Part of a small language model's weights: 4 heads of 32.
Each number is 128 + 32 x the weight over its row's rms, rounded and kept within 0 to 255. Layers, rows and columns count from 0. The size above them is the row's rms in percent of the matrix's.

# layer 5 MLP up, 384x96, rms 0.083, rows 371-383, columns 0-95
size [ 88 102 104  90 103  86  97  91 101 103 107 110 102]
[[134 119 168  92  97  63 174 120 147  84 111 101 150 113 158 175 127 134  77 109  67 129  90 128 108 134 129 159  91 110 131 117 156 186 105  77  87 125 170 146  90 138 120 173 146 142 112 148 177 125 143 174  98 145  65  92 134 104  82  51 187 116 110 154 129  66 163 150 109 115 122  83 174 153 165 189 145 157 131 165  96 144 137 111 131 117 137 128 134  63 175 146 114 124  91 155]
 [166 133 125  89 138  34 145 133 115 133 111 167 156 107 192 139  97  96  74  75  89  90 179 143 173 149 192 112 110  93 177  93 136 165 137  81 113 111 118  58 137 115 111  88 149 164  99 165 106 163 137 100 171 152 115 148 173 171 152 135 118 182 122 114 100 102 104 102 170  88 138 100 146 100 146 143 196 165 153 136 128  86 166 148 113 120 132 157 108 131 156 111 104 101 143 168]
 [158  97  82  83 154 118  83 127 137 119 100  90 113 114 184  83  95  71  97 115 131 111 127  88 117 147 136 123 124 181 107 140 149 146 127 190  80 133 143 176 118  90  68 102 178 113 137 169 132 123 150 165 101 137 116 103  81 172 133 166 136 137 114 122 109 106 157 182 158 155 104  53 159 160 200 133 132 131 132 126 132  97 149  91 130 113  86 109  88  96 200  89 173 197 144 127]
 [112 161 153 158 140 100  46 121 147  90 135 152 157 115 101  92 115 148 153 113  99 121 204 123  75 137 184 181 161 158 116 114  95 111 127 116 162  77 166 132 137 141 130 156 145 186  90 147 141 142  54  86  96 220 136 164 128 142 108 112 115 156 105 117 102 146 153 146  65 127 105 125 151 125 102 109 150 147 157 138 150 167 123 115 139 142  44 170  76 104  87 128  84 129 114 101]
 [108 137  94 111 161 146  98 123 130 112 133 204 181 102 140  86 148 160 128 113 115 115 153  86 160 176 113 101 133 136 181 132 114 162 147 168 116  74 128 130 132 103 128  69 144 195 107 125 152 104 130  94  78 141 104 145 170 128  89 196  92 111  89 196 133  77 116 135 217 137 125  89 124 114 159 139 183 114 165 142 125  82 143 108  89 160 145 110 130 178  89 186 135  92 105 115]
 [147 100 144  58  72 163  89 148 119 167 143 165 168  86 153 130 133 142 147 213 102 106 195 150 103 135 108 107  84  94 106 135 107 155 191  54 143  61 118 145  77  77 141 142 138 133 125 120 134 112 156 143 108 137 118  95 135  95 120 124 156 136 182 159 157 130  97  95 159  88 141 135 107 106 145 113 160  96 185 194 140 122  68 122 149 107 151  87 141 131 114 139  71 114  93 127]
 [129 133 171  81 136 110 173 190 131 125 109 188 199  94  93 142 146 190 142 134  75  85 174  66 119 147 117  82 155 157 134 122 181 157 151 157 201 111 185 117 154 133 143 135 133 122  73 113 125 136 110 148 100 167 152 155 161 182 157 172 115 130 134  89  95  82 127 108  88 138 144 185 132 158  78 116 122 113 124  87 116 130 129 159 160 107 105 128 119 159 179 135 152 105 179 155]
 [104 132 116 108 146 135  67 102  94 112 157 153 164 141 161 146 157 108 162 141 163 120 130 129 207  82 150 156 145 127 111 107 221 161 132 124 146 133  75 141  57 134 145 121 169  93 108 109 195 119  99 150 158 129 204  98 156 157 177 118 137 114  90 133 181 114 159 117  85  59 111 103 108 124 180 141 150 142 143 135 123  86 131 143 132 179 151 132 138  94 119 200 144 171 111  99]
 [ 80  77 152 149 175  95 111  87 144  72 106 128 147 126 150 136  78 111 105 125 134  82 157 104 104  48 103 127 119 134 108 127 143  79 128 100  86 133 127 115 124  58 133 102 121 151  94 106 201 154 124 136 143 111 137 148 160 176  53 152 124 113 148 133 142  97 123 162 124 130 128 158 141 173  98 128 115  93 140 157  59  90 187 138 148 152 105 149 103 122 145 108 209 109  42 109]
 [125 120 100 161 125 131 100  83 162 159 124 126 161 112  67  89 115 215  98 155 115 144 123 122 198 170 174 108 104 131  89 132 143  56 170 151  91  98 198 129 105 117  75  80 107 106 127 134 158 110 132 123 106  80 103 136 121 139  61 159  85 194 115 142  77 148 149 113  71 146 180 153 105 116 159 102 129 116 157 170  94 133  85 145  73 128 139 112 142 108 103 105 149 119 110 114]
 [139 158 187  92 145 175 173 122 154 100 130 137 148 132 116 126 162  86  90 169 133 116  92 141  83  95 163 156  77 145 129 134 167 149 109  84 156 134  87 102  85 156 103  72 106 198 154 101 182 125 176  67 144 135 150 189  83 127 133 117 158 196 106 171 170 108 145 142 117  96 119 152 127 181 107  98 153 125 106 143 135  92 168 144  99 116 129  96 172 116 157 108 126  59 104  84]
 [187 114 173  63 147  99 129 121 100  84 145 152 161 138 145 118 150 104  51 138 157 150 129 172 127 147 128 161 185 145 179 107 126 131 174  97 114 101 175 142 198 158 161 175  68  80 116 137 152 107 131 127 138 151 150 176 148  74 157 128 141 148 102 154 104 148  61 155 140 102 183 115 160 165 127  70  97 118 159 157 113 146 206 183 117 135 148 152 121  94 139 117 141 127 110 132]
 [130 161  87 138 211 152 119 151 100 108 116  91 101 137  56 135 110 110 128 112 105 122 106 126  68 179 149 156 109 127 127 100  75 178 116  91  98  99  81 185 158  69 137 156 157 155 100 100  97 119 165 136 162 176 141 115  74 144 136 133 193 129 126  84 131 147 144 133 107  80 149 129 164 110  69 128  62 159 143 124 108  67 110  75 126 147  90  91 156 124 125 142  70 102 124 113]]
# layer 5 MLP down (transposed), 384x96, rms 0.0829, rows 371-383, columns 0-95
size [ 93 104 107  94 105  94  90  97 100 102 106 108 112]
[[ 37 171 105 120 156 137  55 183 102 140 155 117 106 110 134 129 125 128 185 118 170 115 101 119 150  66 132 107  95 139 100 145 117 127 154 166 138 141  88 141 173 149 119 165 110  34 105 164  89 165  80  67 146 146 118 184 119 132 140 185 107 127 151 143 136  91  77 173 162 104 115 138 119 141 178 114 122 140  82 108 110 148 121 114 169  81 153 191 116 147  97 145 126 131 123 100]
 [101 109  79 133 118 124  58 150 150 147 101 148 113 167  72 165 110 125 184 155 131 102 136 106 109 187 151 120 109 166 128 100 132 107 136 157 134 128 211 137 134 144 136 192 164  52 114 110 105 161 166 149 172 117 107 160 169 108  61  98 120 139 214 108  84 160 173 118  90 173 106  99 125  99 105  99 136 110 167  93 170 134  95 101 153 128  93 170 144  94 127  93 142 146 142 118]
 [ 63  73 127 119 139  80 199 121  97 131 146 108 156 143 146 150 139 162  81 100  92 101 133  77 155 126 132 100 109 100  90 111 107 119 122  90 115 146  82 141 121 149 146 132 123 120 155 121 133 115 130  74 133 174 172 121 127  99 134 142 144 164 103 154 189  89 130 164 159 177  74 192  60 121 105  88 169 139 107  89 201 138 176 131 125 167 115 121 118 112  45 170 129 116 181 121]
 [ 98  87 130 132 114 147 174 146 154  97 123 121 181  99 132 126 143 168 155 158 111 137  23 166 113 120  96 145  97  96 116 122 174 154  67 131  94 144  88  99 136 127 130 137 158 125 145 116 115  89 161 115 129 159 102 131 100 105 123 154 141  93 112 153 138 135 129 118 142 142 177 163 190 179  47  82 150 118 133 167 171  71  83 131 140 205 168 168 176 116 170 122  91 135  75 137]
 [ 23 107 103 165  83 134 166 120 135 127 162  92 134 176  95 115  59 161 152 146 131 101 167 143 200 143 145 125  77  85 173 120 137 115 132 110 137 109 144 108 116 152 173 123  76 131  69 159  53  72 139 153 132 129 197 136 171 126 151 136 134 127 137 118  86 109 132  96 122 116  81 120 142  99 137 128 197 175 156 116 130 126 183 104 130 121 132 150 125 152  58 136 121 140 142 147]
 [151 181 147 158 125 118 145 124 142  68 131 100 112 150 157 113 107  94  97 153 132  66 119 129 124  85 101 100 154 117 140 118 153 136 159 194 179 131 108  35 167 131  91  93 168 135 123  98 215 164 121  89  76 101 113 136 159 145 205 167 117  75  98 127 146 130 133 152  94 114 140 176 101 141 136 202 109 137  86 122 146 138 124 117 132 200  84 119 169 109 111 115 116 139 119 115]
 [118 115 105 109 133 121 113 156 128 103 156 120  69 112 101 149 165 108 104 164 154 191 113 166  61  89 138 117 144 103 173 182  89 100 106 131  55 111 134 102 134  84 158 148 118  93  99 160 184 139 153 115 155 142 151 101  83 174 168 130 131 117 117 134 119 130 130 134 144  79 126 152  68 110 164  94 149 177 135 211 126 110  87 195 130  64 159 127 118 135 121 147 126  49 172 120]
 [113 117 109  72 135 119 114 130 142 127 122 136  78 169 167 105 142 119 194 143 108  92 193 173 169 147 161 137 126 105 199  89 175 139 129 127 111  62 164 120 189 191 145 174 162 142 116  93 116 193  98 146  96 113 103 123 129 114 155 153 115 123 131 120 113 111 129 114 136 151 106 150 189  59 100 147 107 117 101 149  70 143 116  78 194 108  68 133  76 107 133 121 151 158 106 149]
 [170  71 111  85 181 183 108 132 136 140 138 173 102 132 147 115 168 212 203 120 137 118 144  59 139  99 112 144 117 129 127 174  58 113  82 128 107 119 142 157 148 139 165 147 147 187 142 110 149  58 120 113 164 120 118  63 128 116 163 151 122 151 117 113 113 117 164 102 142 104 186 145 134 155  94 139 114 128 150  86 124 188 137 135  76 113  89 206 151 113 120  94 111 147 124 152]
 [ 96 147 145 136 127 123 122 174 155 172 132  98 167 116 144 155  71 119 148 191 174 118 132 135 119 132 134 139 156 122  76 190 121 109  72  55 141 103  70 155 146 171 168 102  81 155 110 127 116 124 107 189 101 173 166 167  98 107 113 118 110 119 103 177 139 105  95 123  79 148  77 150 137  79 163 180 122  71 150  97 151 155 134 113 141 160 153  74  92 154 120 146 157 122  81  68]
 [129 172 134  81  84  93  83 151 110 146 101  97 130 114 136  92 102 166 196 118 135 111 146 123 155 134  92 109 155 166  97 157 120 144 171 160  78 160 120 118  78  97 168 103 151 133 170 187  99 121 121 142  91 169 130  88 198 153 106  41 125 130  95 120 116 143 127 170 138 184 186 145 177 126 113 158 150 143  50 138 150 145 156 143 145 144 147 103  81 122 122  98  91 178 127 169]
 [137 200  79 190 128 194 153  75 127 146 136  90 125 143  79 162  70  86 136 146 121  61 161 123 135 121 171 132 111  83 119 166 135 123 137 167 177 140 150  55  99 154  57 132 134 101 146 125 110 139 115 165  42 131 149 114 156 149 189  92 105 128 117 122 137 117 119 116  92 147  99 179 150 172 171 125 140 130 101 128 128 113  87 122 175 118 118 148 124 150 144 137 191 128 164 143]
 [ 95 129 160 140  60 145 138 118 143 122  94 149 153  95 127 159 175 114  72 128 158 160 100 121 103 146 183 157 156  89  93 181 165 183  66  93  92 185 167 132 117 139 117 151 199 143  57 122 138 162 120 160 137 205 154 116 159 118  84 171 121 115  87  65 123 100  85 137 132 158 139 128 123  72 161 136 148 157 132 130 123  69 151 123 112 137 167 151 128 173 136 121  98 106 134  99]]